Weights of a small transformer language model: 11 layers, RMSNorm before each block.
Each number is 500 + 25 x the weight over the matrix's rms, rounded and kept within 0 to 999. Layers, rows and columns count from 0. Numbers have three digits each.

# layer 8 MLP gate, 256x96, rms 0.173, rows 137-185, columns 0-95
500454562483500482529476529478457447481516456484515509512530517490499514489494503489496506517529476515482563474469475483495510529524522485488499528453485500495484507481503511509517473471541538542528491494514479490458482484487478480483535486488528501470507517500460426487519469458494476514
505487505490511480490502464486477537491485464556480496528540482519528492516504495526503515494507509493503458508486505578491525516491487500478471563463502463491494518491505509489420516471479560486526542505496541499498468498519554473462500499519505498481499518478494506516476506494479505511
531481484516527494465528500512516492488522491541497475481483444490498506484494511492532531511498508488517509499502506526488528517485483431513521521515485511508491502529473457504476482433445520494467436505522505517519478494506519551516505522520521506534530470470485502513471507516461530517
503505487450484491512484494495429506490509493492490509465489534480501505505524478514541484482519491518564533488494501488494478467453492515486507507486485466437515501503500507516482488494457519529521533500490473461463494488495522468480531479504512502490507517505507496552529514515537513499
525510491439464496490507508501496524474438510520476469470529531476518501508483485514500523487526483493477456481501483515532502465535489497511524529495492468541535531509514538503528527499510520490454475511491486516492468523480471486481495489489538473520504483506497526490493507502440505484
476504528469535512464508469511510526521481455457481473479467536488549494518465492494495506485504506514492516567517493538504503485524529518513500466524460526484515547484508515506512540540510476506455473506515527466536497491495504525485521486490502497485508539471488497508499485489496527482
523511557510510516506498492494468517496503518515520462536488492513508509490527479512492516497526426494534501513478540509514465517481469545476518529452494530521475482520539475519482517510500519516470500485481483469488512518488507502474495482476487444499560518505515528516560474506497488493
506538545522476490495495535505482501492529497546515506485539478503502494548463524470478489501507513506545462517502499495547529489474486473542439473463441516524515502500467508517481480502473521491497542515511501516512503483554510507502509508484520502476517478461498469483510479502551508479
504497496526475496514492500541481542531517471513495508479526480496503477495531494440461470490513517506480484480523472489526504553505495544477492468471498490496520495488502538485514499498518527501530501527499516476519532520498493523539521509443541538521507516546498503501480511518497529499
530535521516527501492487490510518454517508483501531494472522465515498505494487483505467523505519524496495491546508507505527512572485493516513490513533499481505468518513514520494515463519489501518499485484505490480489552512523551542465541530476528483498517403514526521503520474526532488568
549492459483463464510519498526494502477531494518464474467519506502527492498464487468512510494473519503472509479473538468486497438474496500484487543489504494492526528503502495519495521487517511485504473527448547459496504474506499475525546515493502483507510501458484488505508477471505508478
532422469472533498505496480438522456476457450500443466481492497504505478488512520506505448448525534553484509521505503526551491539471500481484463502497465489501498474481530534512492478482473478539499440520494512484505481502505533489520494533490513499484540508509490509467538476504528520477
515518489462471531529469496484538417457481527481509498531540504499522476510506496491448480510483498466496498487515538474520496445492496485547489455523509530463509506487512504485504481473501491514517525502477531516484493502520517453484479499436506501533513486487533493492517496465503484510
511471507525491520516495480552530495519487487487493470489503501495521479508507497476487513515525526475504509483505488500489519488531501467509490506517509558487506517472494508506523477452506470501475505497488492527543482498487486547477523505498519474542490457503478499488537498527448506520
479486412485496518486513497487496498529552499456457468502459469532478569502490505487525490541516522507506470491458502519518473478495483495482537502500504528492499497525502499488494481519486488481509550501487468477487522471534505498521503516484506507490498533502522487479514508464497523500
467467539484533515525499503527472491431521540464510480475504527517512475503501501520481498511515463505509506471486472514484516505494461499485488541523479471469494486491462503521470489528503484453487563508536454477509517519511524464502523509472480434508512511503525536463522568473448473492
506490494498489521550497461532485479479496494499465477485517459545524471506505523507480471507501536482496493528522495492495541499519500493524479524539501499483501490510476492529504513503471533527479541532515501511464498494513492469486490522477514512503526512510452484505535506494520521483
471488520502462529520510472461483462492531483508498502468471485452519459487491460517490506538485496504531478463431482481478484517475521489481467523502531491489529511542506476518524474503518489511501495495467503505519493472495472477516528476495529528478504501498530478503512482504478540498
488453477537459493493485508524529481450507445526515437512524491491479523509570471466529496476483522511510529476498524502524472460520494532498468551492472464485500479494478471500477472526499484527517514474540465516476476522527479532482496484514468480537496521485494495525498511483560539483
507536498504472514475499553504439497507541485512520484476526483546508538475500510542509461510506482492503524525462481487492511486488495483500521485521493469511476494524540502472473501522537503475525502510495501497539492559507516459497519503507504480505484499505543494503463485525467515527
514473474498478485498527480511499455520436507517508481487504494482454460448504517425505503546508466453512506495487508507522508517475493507483476480497472458498522523519529469535493489515490516480474520537504465526505503505529524480485486468542508509528519495511521460502484465493509552515
507467515468510484509469492505412534511477556494465492518489496492497479493540488484528490533536506507524528523512521474533502521520517498497533498516494508441483519490499461502548502422523561461516509533513505488451515579500510520514468485483480520515501483544520528515503499490506507523
536556521510491478501478496498522483461484559492518514503513486462487522478504510477455430509542468492459515480526511513535482485489515491506491526508517481514481495488543495497497518460519496519484517482509495490531496497521465525498491548491531512500433464470481516514490538483484489544
497492507481508529472470531496525491528487495522487495513525506503510518553487503522442532521477510511458469508493506449472505522478452489477533520523481506512476474525493527509529484502533520480461536478509485490504510501506511466471552488436517500466531508502525469489495506480513554546
489506452494516481487537451480529509513482534501487524480511513492467512543496461523518467472501470496466521470513490504483502470483467482499516502500522498504481505471514510497539467545507465502474532492465567487509562505504521532499505497454489545506535476502541534520522535470497546488
473498510482474510532501493505497478471549511489487522521509517451503493519507483478530523496524532486499480547471507482475511503461528487551512503509472486495467504483528486502479530510444476497486488448509451521483455522513500507502539557497475481493523509533538472502527514468493526532
522490537503480470524494488462488493493520499491481474519492507483488505489511507453484486501484502480439493459511480494505522462495513499538507516503496489503541512497514501498507478471512544506491469510491475513532485475522514533468499488501490482470516493478483492516477500445477476478
510457510525443477499495517512456517552485483525495530448501457520507507485493488502543499500498523559512504543505523516497506461511498496512522531445475523451480514505513471500499513453521496476488510552497521487453475495486530431514488555494518502514497525521513487480497520491444487508
492483510489508498467543521509471515493515492523480479489507489541528514468521492504473506482531509508487506491471487494513532500546500521485513480480478491487506518508509487469512484472512524561509544568499485515505502489515482502510461518511472575508514531512476512536480544541504476506
472514522513488517543459490503494517477465512476458513515507485525522487533536495521512529478490503480540476495497516526503450525549496502470504558497489483520479462478451469508486525501539556504467517527498508478493486489512526514517510507494491524544498483509567508532482579483509468520
498470505503484533496543523518479505452476474531528458489539480491499535501519498452493494499508464578464477541514453513506493472506533462505541486531515514518543510482524491501468513516474511476483516510521545470527516484476505511497495530473478506508491482465515535478488473506482536529
561506488526517534562518520470488514482533488504524452477500472471493499477506503443484491523527532490497491492477460537502520485479499521495482490461474488452480518523497518511482484476487532498508499492537508458527516529509524454518522557499503533534559501539509508500501524509525490493
480520513479525482555530489525500475471535534506478502482490548480471484539519485501511472497528499484501492514521500539526496554471474519501529548499548522491511484518497492512469450508509518454510525496517479530556432518490505496500494495472526505498513515529496470498513510512499486509
517520520468471492479497509522527464474485470527523492479448538480496520544516508548538508466516533533506504517462486460503503531465508482513520505487524478487529458521564458503502501487468501496518491483478480529484467501502489542486478491485551463556508525526484461518482475488479496509
497503472525507490501494475525482491525515476504495529476490447510500528506509520510554505469550524505498520504537517485501537534502500503543542506461452501496442498496468514507482529491528506488493535518526510494491508524530490504480514523511505515443508489473519530500521533482514537480
474486483504514445479482455507515521465516469489493502492491525520489487500541478501527498486560504474484492481525521477494549480473491502450496476511474495533476467487480510475513516511485517505476506530492512483449511507534473520517451464493515529519482521529491532469548505509497494472
485526493525453491500476483502507533516487506516482509446490486497523469476519496471540478469473516492491481467477494509501541523519504492477495515506471497497548520507519490518495498451463489493493533523500542470522538456470525501508490465514511455521425536465532483497497486520477505564
506522531514522497510486523515540555493486502473512463495485510501537506476477511518503548482454512474514491486523538488496558521471511461496534486482478502481468500489522463501534512487471523489507480515501497479528501524508512522485507494473487520543468518491506457550547478484438530473
478494527509524486496469517532446503505496479540512541495537539529489520548493522516489488497504503495476519501494515497524519491524499558467492503478500465479513492518519544485531496507506489516517520506497515456441490463513469485485486489494542503497514529530496455506481527497523461480
481477519496497504507525488472500475501497503511545502502492518556532514517512490469513479452505479545500503455504506509514515516509503505463470497466462521509527493506485493468433500479524508515527490546531467518507558489505511495514487479482496469508517494542495430494491482494504519489
531489501460500472478523440516477486489497498513477490463505519490537491468499511481516468482502484515532535482504485489520486462498492544488501487478523519464495499516550505516498505443473539511499482515490454469489504467535478482503524540501481513492540544460476494519497509480507514533
492478494497480505493505518450489495520513511510474492487501454512510473493508510457446533497506465468439522557499447436513546565491507507483450474442543481493461499483481479502524503503477545488544495517483467487506519507491476476461565504489505525528470506506479508454474499476508504521
495497519492507467471502500529496485470538495480480522484540526510492479483517470482487497458416537484515498466463542462470549498491503490473483499478520494534518529479517476538508487485496495503482506520479464546497499485520514524503504481502470452558501546512495482506505521493483530483
518538533462471547492490487499511497477520452533499438528478475549518528502540548484528461458500465524465521500447492513480474551500464544479557494465505476474514466473455499483504504516483502489406504521506532522466490524498509449512504497468470481530475519498540530495509490508477474481
521527483534463517525492522489469538486456456505491478497507482473548497491512504465549490498506516521473520467531482512506535454480530482498499497475500523464526495480487474501506549504488479504441528531545483520482511494563506482491448506435483534497524545506487497544545501498474468543
515466514500484522536473579468489478517499450510505436503551493503458505508502501487472483493545498512472489526502525511483478473523508495532507557510498486477548493495532516528522500467506523453519515524481502525545501456529493514502507517498528500490489497504540528511502485531489499491
516468519531489492489479502496464476511485467507516477505474479448489504472519544482495470469473483510472514529529540544495486503506490479502509496513510478500506514567515526529505512480497467498485496502484506529484516518481488502513477533485490523540502431503496521494505468489504511515
532488451498530530456468473512531454517502467515489514503508526525481522533514518537489513473496527473507530505465507475518502473485561528511528554494479517458553522467469516494494555502476484516478503543504535483493518449491511494486510486489536482500482532456532502477456520510451477530
550475530481463517472434536528501500514508523538551503500471505499470506475477498502479519529500460494520523509474487468485553520484515500502568495494464514499539513486506522498509485504507484487504484502440488491470536504490439509522477553461498526499496546512482526497489512537482496499
# layer 8 MLP up, 256x96, rms 0.164, rows 137-184, columns 0-95
484492470487532488465494470513518491512557512465495498506468531499526510510505502523499475507537506502510508509537505497478459568500476531481554456511501515475485479509503512472492483499552519515531524443521542469507477476517479512539494538513509487499482512546460470532454489493520452496
500467510464470501486514513501492472536505470497493517497515504527513530464525500493484504477510489519464481540520508497468534466480514520505492498471496549494513498539506535493516518490525551546463523536492520476462525523471485509457494519497501520490509523484492490529483509512494551464
498492525467526522507538507501504474472491476509513519491508497495467483480499516528512467511526487533495479498513519535498485485552535493479473540520478485535514540546472507514509530460488497514498470500496480487532450477523497550521493555515501460507496502532496541437545503540478492480
510526515531530503498496432517483481476505518512513522528484495514499486486505457507529499508518504484537488452502547474465433488530506485504515524464486514500486502498517511521470530501514485468511423466530519525491497480519535495496525543512501486499493530512515453525481520490513495504
500488494448458516488444511539472503499514479520530542523508504483520485541515445529475490512473500501487518517508493461538509495486464529504513481505436477513503490461490542454490493461502487500536525459512494490473516518447565478482530473491499524505450530484500462490478496460497477512
532545493534459498527497501501513489500514452473501500496520446500508490486448479499465490494457447431510488517471485542519530472498559515490503488490523484481500521470451519480496490498521505514499490504470509491515546477476489535469524526502477501509501491531504464532489461483506516514
537510494456490453504503480489521482471444471493499504483550507521531489521534517508562483478480526485472486481482501495483482539492491503492484505463506529493493494496483510475536505451421520494500474526501509505484445523519509508506511513470534515552520497533505555486502474522514496466
507515521509488479537497459438515504469496485483503528487504489498495476495480464513469477561512539480524512492505482516486510491500475502498471522489519508474503520473475473507553480523447526470533505529535498464485494473464506491506487506484497495505495512475519462504532535466547520452
459528481474502484521496475470459510511529544509511516492475484491502497504494475490538462507476493532493497487495512454521514539513454493476506537495510532530516472471475548514490455510485492474493468488513493507474485468529485508528482503518532497499492514475519505458477498546501476505
515473463484497548466542516529513531487527483480484472493504520482572509488481463471495550472508468472507487489508489520493520510501516517502546500495518490477542511453500438522544541494516503500499506511477508490456518509508484464553490481500456491510498532539534449517520537486495514523
510499469485476481481499471545519511496499481478451533487497566452506474514524496514531524534489471487480503527447506494508494503510494480522506486483516528520549519446509494494473499541498518499539489501489523537534538496500511490483490496543515458501463488456478503461467504490505541508
497448487496487532515484529514488546531535501540524495484473517490563509499482488517468523499517553520456532523518495457470515464532431480423513516466486523508507450524472525484504473552488498469481531506510467525496551519485451492453467497495517491488501505503471537511478503505536531520
453488496524499543480499482500464511459503561503496516458487500445522490535531469487455522510498517547486488549490493550523474514474502483532509480532514514517526474490461498521529521496465486454499519537556486508493491540500509496508527482551503499521472512499504504503524506485501475550
503480478499468538485495457491532476457520476501484451509517474484499490494515501519549488498455483497579538478496489489506520505521507488525474519504495478509489503508499536466526456502513485494507519491505524475510487472493477526475529466506469524490484476505536533521497501517516506541
458526522538477535468538508507472468475484499536528512549496488526513513478504450531520454494481543483506512497491502534534484479472453491496531486533476469485474507498509510476527522522516450472490478515495463534505471530523537496506525502505570474486501512478482518492489500475506478533
470477556514494480467522461521460507462491493539534518484475535539527484502493509501472488556486498523463499488492514509495496485455508460489400523493478464491553506522507504525455499525483507492533509498493459491494534521564489484498482501483478484514501519514500520498479509521485483540
515512495509489521511477485528532524470467506467557492510495502491500441440462504503492476484487519467540476501526528493503537502515507496539505476513483476508510520489486492541484543500475469510503508525537462522556480522466519462490507491546535512520531459472465488491529489482486479541
490510491496533508513475487538485477537479540493533504484506445478500496492475532491500492522511519505484449509495494527488495476561509506503517481522519489578525515496497534452513568508534491482516474472499506453484496499521496541477494541485478503514499526480532499499487490505479498491
489459483523476501470530501478507481512481482538513506534520503518533491469491519512533506450508562478462523447521526486475470528482473471501503495529464517522508485468468524506453492446509481513521502502515487548477499503532499508463509536469564525498483507489482484506514467528462517481
462462511468479542481520488508481524479492538541475501524490510547492496448472511533524518497530505477502489500504475515506502532519521518516494508479522532508493458489488457476522530461476494476474503479506501508478503508497471519504475431504513514559492505510474469486492488523457510477
468529502524489493511519488495546473511533532498468493504492485528478484498522516504542470476503503487493555527478508525495476535522514494529482506552486522507467484517536485480512553499543466491501529514540491503470488496560556457507491524475490536492481485527524482522475511479524496485
474468519455521495525493489494513488503492514528465487528455471497494494503490501512476513486547480528525483524488503476453508504480454557547494492473471423505480505479525456555522494506524491443533505520505538528488581518488474517563503506497461514517512495520517469497491514527487511505
532491506504559527477541493473532526511487469501488479495536488468521486554508501568490519488497551513516497510504494520495464482531480484491500504522483497514485490525461530489470494537411534478494472535512526487531513511495495483504522500519485496496484474486486515492487505530472474485
458487497503500517495464508507532450525509493516553521460488481526524502496492505512482509500535484469506499472527506503510525494469513503454481479540509475517483499483503479526485501545486517505518488536498501469495493453473456498458507471480463469464476519537487469520498517498522505533
491502486482512491493518475511542480468507516486510521480470525508484514524505453535507453470469501498502520503508495491484481495481477501434498517479515506539543534510519519497521465513511474552497500486514509471476540522495504516491532500531511520519531510498506489519496545493499527515
507499510492516468503513485492491505528522471524551548503511515451475524506463522523467502507505460513505518494472492492505474509505468506500544480501506477515502493500533506554532538555520503493494521471483486499526546476478500497549506498516518517485480513525541523515471438501477497481
503500481508540532497543549501505498493499486496488462477506497528556465468458469497490491509521498534524503498501538496491527531496506531446535503494479470469447494483515494527506520506487475513480497518497531463483502522451481521485506513483501473482496495518523472504521508503472540544
498532519536522514476478462502490485505453482445552472443531501519465533508443450493464519536468529505517509500504502499458512524520542554537529519460512520520494489534472527499514472504449511521465502506518521492487510493508532497466475515480525520483540480501568466513499497495529534499
445525502470502464529520502530501485517524484563501492528475481494502505482488482505487534501535517519478512488487492467480532473464511465515529502495506502500470475501491475527473500509482461453510523492442477539495489502442503501548477465511462487517537524507538492524500497516513479478
546515495508490484485481514528511484486518488531508482522485545516504501530435466487455502496447510516514509499479489536494530524496483486502504515490483472526498520491517494477506522458531516504495480509459493542510516513486425468537490499530511506535544485464515475465502495486505439539
504474500483508467551478499503507489532521498507516515515489473458493463466525487535497506515496476514516498477500510570474508533523460528518511469511517527499490523455500505534507486525470474500476502498535478488472502472515510504500505488502516490545537496478457433462495489515447462485
463504508504475511467493514511514515552475478503487484529545561513526495508524494507461460456537511544510506489516505496516495448539497466499495474510487504473516459501500519471527526466506520470544507427452478536463563494472498505467525542507504531499484511509490496517478460491496488510
471476493494475538473504496499530481523462532555477499525480463492546500508546507501476540479509503482472500548522522464505520484485481500534457490502485484543542480473515459492493488481545474486467511492498499534499512515484500542499481505502503502523471483501522498488518491545499472525
498498483480484444473490508490541555522504492485449511485505509494529484485500529507543438469520489509502454513496474490486495511488494491502458558508485486455513501475486512521515490489517522464457493543494513487509537520467542512507538508482505465487465478453471516491523517479500515485
524500483514488501521469459477456495508498523485493522491476564483523483473473498484512483494541507482523490479493470540506472518464475520519494517493539451480496481482489501455506511457505502495494466460503508457492497511504496542506482498497498487518515458452504522519509464506535517558
512499545497516547493498484476504522511476512507526490503472521511496485512486522506520467544502540504513512520497473517512459515512503501540479482506457497490471488511450491469545526481499475494504482535512483512507515453522482443472512470481479510503449506492511512504473540491495476521
492507488471504456504430526486467524528491459472502481467504487487500481494531509495532492483469480477468498535499514480517519508424507508473538460501468491522477519497474481499535500500510499472482503493532501448535472539501516478505489488523467476519478486510482528483487477498512531518
504410521492519482512503506463500490503520467514508513521474508495485491551486495485528484493511501502500540456503550465486529552501527465513502511480458489481464465489473524448477512500489503432452545524449475527497528501500502504521493508468531499507499505479502485491545532500455502485
482504497505531434510507438493504474454499472484462524538536527491454498489484513483468475532510501451529479511537478517469499500497523458491499512470508454498483507492501532497509484481520519478470493487483506532490478510478517538565485495506545492517525479557479433483520490449539471500
517559482521496475493497550495507507481504476473478489459502483527494483485486484453466451523493500448528505485506535465529501497480515521493465479494502485502489479531482526494491477479477499548477526505445502476516465496498516536496437475501521500514514489517504519501521503516508497500
481463504541498512512480542528497513499502447521546462489565504503509495516505488480491512447532522471470475500536514498504487526513502487500480510512464466457529531485508515530534479518541503522466505507517555476477552518500487486492508496464486486487496496492524491498500497499472507467
532507514525494470503475485461496506500497492541537484468527519500447507477513552485479518450496502490543516511516519506550441495534504485489506492521492480492520512489516499472548482486527499448498527495491494489483473512501500507507489513510447480513506497514514481502552503479542509584
490533512556481482493497533492492529514537474491502472529506529484480461522471551473558508518468505511498517502465516496485550486487533451507506531503503478485536512528512485521493513506518518512517501497499539524481534490496513492520472498468511473525505488469488491475484511493489495451
516530480490482469491437485473451512513519476509484516504517496505491457478537487498472502527512514500521481452463495453423536520517481520528477519524505485460513469526530459465480490532522545508502484495516487483488462504479536461513521482490477478495487527494515462489492491517508510555
510490469466544510541526512500493553504507487493511503481429503540514530476507479517539481478497498544519483522483508514511475505480495508490521461530518486519533511541502510525513492545533515476498524512509453474533543503471530498491503448512494514491512502555479436428509503480466540482
441507496519483502491501514509460426472529516490491510522479542506495487495510498521490531496485477505493517536517530485502494521530510507540483511530552540474546510490501489451513521527549502493544464435497473516469508482523498460537427485520484469492468522517536508492443473544475473474
500554491495486530520519502541531486461528475490492530509505498517512510544484497510509475519490496500529496484495523512470515509496479517499521496476540470534520465497477523477502473517533451474484464504554516517512465470516490485490563471489478509506484522525494533529557495515494509547
535529509476464493532531485466506495491535548523515501501501471501498491529491534530511530489478476515503505515494485455513503464547511507554510481472484496523503527515515498531459498473480542487502481536426533505493510482510465499513491519556478479481477478514485474520539487498527464479
# layer 8 MLP down (transposed), 256x96, rms 0.156, rows 137-184, columns 0-95
516477459490537467496507467510537498546494479442504539479483499481508522481533515482467509505514552534476550480536484479529499500490485473506524471468499505507515508479530535484482509493508478487521518471466565486487479518497496546514472501504489520497502462516556508476476485461499486493
468529507513506483478531472474550566464442500492503509500496494516502501492500509486466509484493539479485477490478486501531494492528519521480526498498458478497466494488509482518526528524503466483517493485521474456521449491520506536537469472517534495531493496503502494532502511477514517474
499502524537519515482499520509544423518514483525503500512499507428539511515496517498532545507459511509505474507478515526509489517500515531495467502487500507472492510472503494488528519529520477497505541516520502614478521443529487466476516498515530472499515529495529469563462506460504514502
478510507498541522468491494512503581515536522478494492516475509503483471517552519519516536499512521524512502470519468522524511455476465503484507519481508532514498514456468484527474478479510492520538492494488500459487517497516457486499508497477501531546527517470499508507499512495530479506
453468469478505421527533437505524528479501491466499484482465464467483525477484471526487482473477567527493474519467496515562482523464475527498506507509497485494539505540509493509502485524490524498508500517451510467537520485494513479497453488521474512522506501460491489486485520511439506492
477471503481509505489538485487461590527510513473516506499504544484506516517518536474492512523506518494532526486530531476496492523475470516472501427518527468490521504563514480486509509525492511519500517520523515485509458504515524474483474455474510456489537525471548539464512521497534519505
468459468508492538511505488496510464514534524491443497520467464481511492481473488457469496512521482487508476451524484513488514447504509512505535525509542487481490500488485481510511497506533492531451525472490482451506544501528481471504538522498506460526457472465472489539495478515495496524
517534510490504514493485482516501438458483503532507508476517505504520493492524511467484492525501501503513453509501520519502504438480525510571485504535536496492530512542504512505507499469494480503496487535469522548490495493435493491511490553507477464516515519476501480446496493454503479514
529523481515503508496464492530556545464493492530488491512526495526518460511462462508523504475502486463501500507562478492488459518556472479501474510506484482526489451522520490466468522500508488527541488469513473451497486524547507518527514503497496479516508468505507480460500518523529510507
491485530467479513556475534474524453526466454471508519461495481487506499496531475556491506512504502475526527554497500503517473486445465474502525500494499485515501533493480505514509505461534477505529491494544485475503455497482453482545512509493447501526474533517448451499544492467508504498
506514469485476543474499499449504641506512565532515528517489446495525480528495475522485512502494521457456493498511512491519491494469503519508466507491527450506551485505467488508457496494533497509496476488497463499490488498513481479478498487531477525562476503522522510505488483540478508517
531460476489516539533529567484503581504478496515536432528496489505523495516505488512500467472477499477464491529480488484454493493477491471499492531460490489483497493440496521498509507547434529521499494503456464519504518511518533465487510499525516533533487471457459483536503500494468500505
501480523494515545488469457494481598460488476500512521471480519481506499517506497507475462489508501495455488506483509501493492469475511499555504504506512503470487492474494528538504519508515518468487486466519529483472499447539513476504538439556518475488487531483466533549501529494505516504
509490535516509488506558507501517523489498501481528506486533480500499467538536497517523506511519504494511516529525475513561497509431519495473478502500512480508512500493509453504515514525518510506502511485515482508501519507508532544495512529479528493521542473503441467493535514468460540489
514483470518537508509489493519523467475500493517524477520440569474494488518501531508505542461460529524495513512504500519457478540499530504494478474514480488487513488513464482489473479470473511486498517518520553504498505499505429494502521466546553540464500482484521547510447494522478514506
456473518517525495518489490490461524524520466485536482487502537523485532535475494505509463527483473515506521483507488476508513470523517498490467525502516475482534493521493460505465482482511520516486491506493395459481511525509473484491479525461502473477493514517483544463479500490529507517
473503505445545538490508456519524415515519510481471501508513505456476504489522515596493513479497482508521497540527500534433515499523505464489545502527504498494525504462498508469516509510509495517527508452509492561507492485481511502511490532512490458488523494500518507501504490522501528502
493497501461512484510517485520500471527499492497575479519499492498485530524514532465517436526516537506496513511512501506531523480505472472497511511529492511467465508504511517497497523522526512532503490459532544479501549527449500486507518493484489470508479487460522503530525550482537488506
475505511517487521521528535518491564546450510486534474510487489476549507519510510504507522487477503495503516540503506493514487490502497485493470538496485549491548512479522522472480462472495483498505466541509474524518524505533493453530510468528486518489442528534467473529528516476474455529
528522557508490510484530507495550533458512504480482529480476522535499477530469495474504522509491495518470506482505548489436511468503520524495483494489512528489550519481501502533506534499460518462507554542484514518539500475429486518515532515500507520481515519497510513523478505483538496488
488524502481486499504479454507468439512493522481509481510488483476518513541525502536494488474495487544459529456462488468532485487503523530470500465489501468529500473501519480489513546522473460534504490460525495518508485487459492498506465534495512480497478539505455530476506482533475477506
538505538426445567507481522531463540531494486516441435492512456477470492494492503500535469557525438503514500542503489503506468477491513484492506504496486520489494510521511467459484466497534528471520501519493507542511479505512517442471514523483504490464486504539482489465499504495509472514
512523535503499477511484531535522428509492521493468482495510506499496534513493500513533480513496499499513498498501466506457479495544528522504483500507519491503496505507517471512496499472524500488493487509533483501503481479506528506525520492507560491528527486483450495494463503465568502469
497511510513499540520513537510503495525487519495495480484523523490517489567526465507527503517496488496482471513499488502539494467496527544478549492490498529470502504502551457495551480486495504483517543493513461554489535514489524534483493463531456497530511474479536490448518492488478501489
526472545538480519507502503496437465481513484517552459483521486515474505485514540482479517505529556504534469496495503505492497520535514505493497477501515488485461462512498489484475537503466576512519513502485489563502472477492506490497470501489471488531484522512472487519469459499489526516
484521533541490492499485533470491565518477518485432521550516516534519494504496526496530516491467520504517527481424495488498514474520489533508516532499472529513507495485495522498488516477465482471467505493484549496484478502527511481504505484514527526511484500495464486472489500545489518525
514475537496501483515504462542475422525477530491477493505494465552496501537542536450499507495492488496475475466503501488479535471491515510517488536516465480518517519535518493506506466509516499479457472510523511498491476524533501560495469483521518455467462486474486475516496497481505479525
509486453495479477515528501460501425526484516510515513547499519510514508531458497491523491505521531517470458475489524483565503498462505501445496523489504495475453517461525520496505527484500476545464491486509467436511484484463506484502493458494489475528518508510511504547529483469506495506
524474531488547461482520475533489511442475493462477555469501525493485501487510476539562528481503441476466486506487475515492448515490498486500475495521485542517519488505492492494495520482516513536541497482494481493488515550503501481475479503498507488517522461496499512564532490481551527518
533459519499520502522529456498492519486510465488479557518488497493497495462509547497474497464492507492494486470556470501504475501520519440519508499547504504491543465484489487500508494479487496488534488509480526485496538484514531532541482459480499500555521502522515521537506502475509523527
486498489517521494477489526528532514509516498530484590478492511520511478510501511492497502484512488496480568510518517498468520502491464498489450518512449458491541475468535502513471506539523516534489464500505511420497505509531530508497486505506488487499503488484477432525526545522499497518
545512498449502457499487502517497489481541489466494518512495496473476512528541540523519518421479514463464511494498484508540520487480477446523506543502512502505519507489503516496495541493494482488530489499498514619478492514453511533508517492477498481491507467480496534502476479509480506442
517474518483517505521494521487510465497534479479503511521520472473474537522468548506514493442547497479515520480521486477488495507504502460482495479504472522479494490516455540501501538498470514513469516525496471472488486474474521531506479494523530491482516544511499507490499469509534506494
471497526473488487537525466509500484471494494504515494534459487486515454465449487499482475527503467476505479475501489515543525521541549526493491473478514502553510479533496522510496506518500518479501500497469462483460500460513527473474518531520498480489479503512478537516475513530484504475
550466551462528481473488473495554534506494494540526458529521512494475523483508544476501489494508489494502543515483486521469501461494514525491536478509503531475508520518515527512487488491493454522533510453539487517478497484490487538526495460499475520486495475546483515476501501499492521497
499509506498507488511508479506473538516500512512473540522517539531484501523503503459489525497510475469450544514485519481428532488511517547459487479504486507499454468509472505537481454500484498507505481481520533466512460530535490501466515528513519527482508490510490516497533519519518498497
507514512491477515520505488471515505514471514522456424488525517534464539512493500503523544526494495488510473504551455524489505496474508490503502557480498465491499492511512496483459554479485519483468478518469492611497503518474540503501513519463451509503525533490496511508496502519496488509
482524539471526508473509516553508546507494485493495531512543469542520510472506480451497493518513507532485470527489509521522447507484555507516485517499537475515483538466525490493519527508528520558561474464530519523488526525487524508477459472500524539467509510531484535490491490506519458525
484506466529534509517527432531485588494480522501502537487504509490496499481497474530502540515497474499523497514464485511498491511494483484519510471468448505498537502490483509501458493475489502477483502504495476414524463515486524554493509516480477525501502504485519511474494516491459517559
510510525519490520487490528474471459471491537489514502534488510522524470481482503493500518472501502498507482509478509486493491483523487493513509529505504503479532507466491502520480462519510516516520478492518500367542509510513497501499497497537456506535491471515470479483472466471486538475
503540540557515492501497518496487474435511491526430472511514494522506487516541493492515449511510499518466491542525505467532489450513473537544534515516471520514483508496519528460537497520495515529451506493514529547454476522517499487509468462497522481504471523519477505497480464504447490461
475461525490469524508514504511533475534456533467502515521483518499499489445521505506538520476509524507511482523475469496471500528467484499485487475496493481508488485494507485495541484524534549522499464557531472558454506507504457510511543515487502456482467498508473493463544463491494481495
490509494500491531505502509489529558508450494511427473504515491498502476461514470528534501534529540511492481544486506513468505478512501485492506509502493493509515521505460483471484498487474507507496491537518476469482516497504538506480520559489490534499494558508478480460501462500457512508
468469516532487520520479474480499473443496478518496471502515477503524453466470527454511496534510512471469521527514514466464495495502486553524492479532436520485461476518496515545525515501517496488505470473515510506504482469508514476529529504509521489487529506504446506489598517506496479488
469505453547517535533492444472467479502520499483509542509479489505499504529512508467505501489480482431476522505462479503433488495490479517521522521450466506503513499496513534490525517505505486492472510495537502453446492517464509536508536483520540504518518490483511494511487533502491535473
491557476508486503481546478510527539427495486526462462490551518507509489495507537527488519469473526495528479510510504528520502513489510533521500497473538465515516499507529514523539486478487482442519515518502504608539510549471533513498464492533532551491537511499510474472482480516548510513
470500491537517521492483483503498489511474475512431527457490522499496498523494512473502496516524520472490472506522510515507466513475513502485478487535528504506494486548514494501483471473500498543441504514551496421508515503487511448495455492523491492507506529493474476503487489496528504482
500482493511524532525507508507522519491533537523476588462497498484505465539500493505468532476525518497477512486533481521505495501527519500538520491531477489530458526528492516532503474488514482517510516485530471402509473481515499511484508519482516478523540488476494494518473529503480493493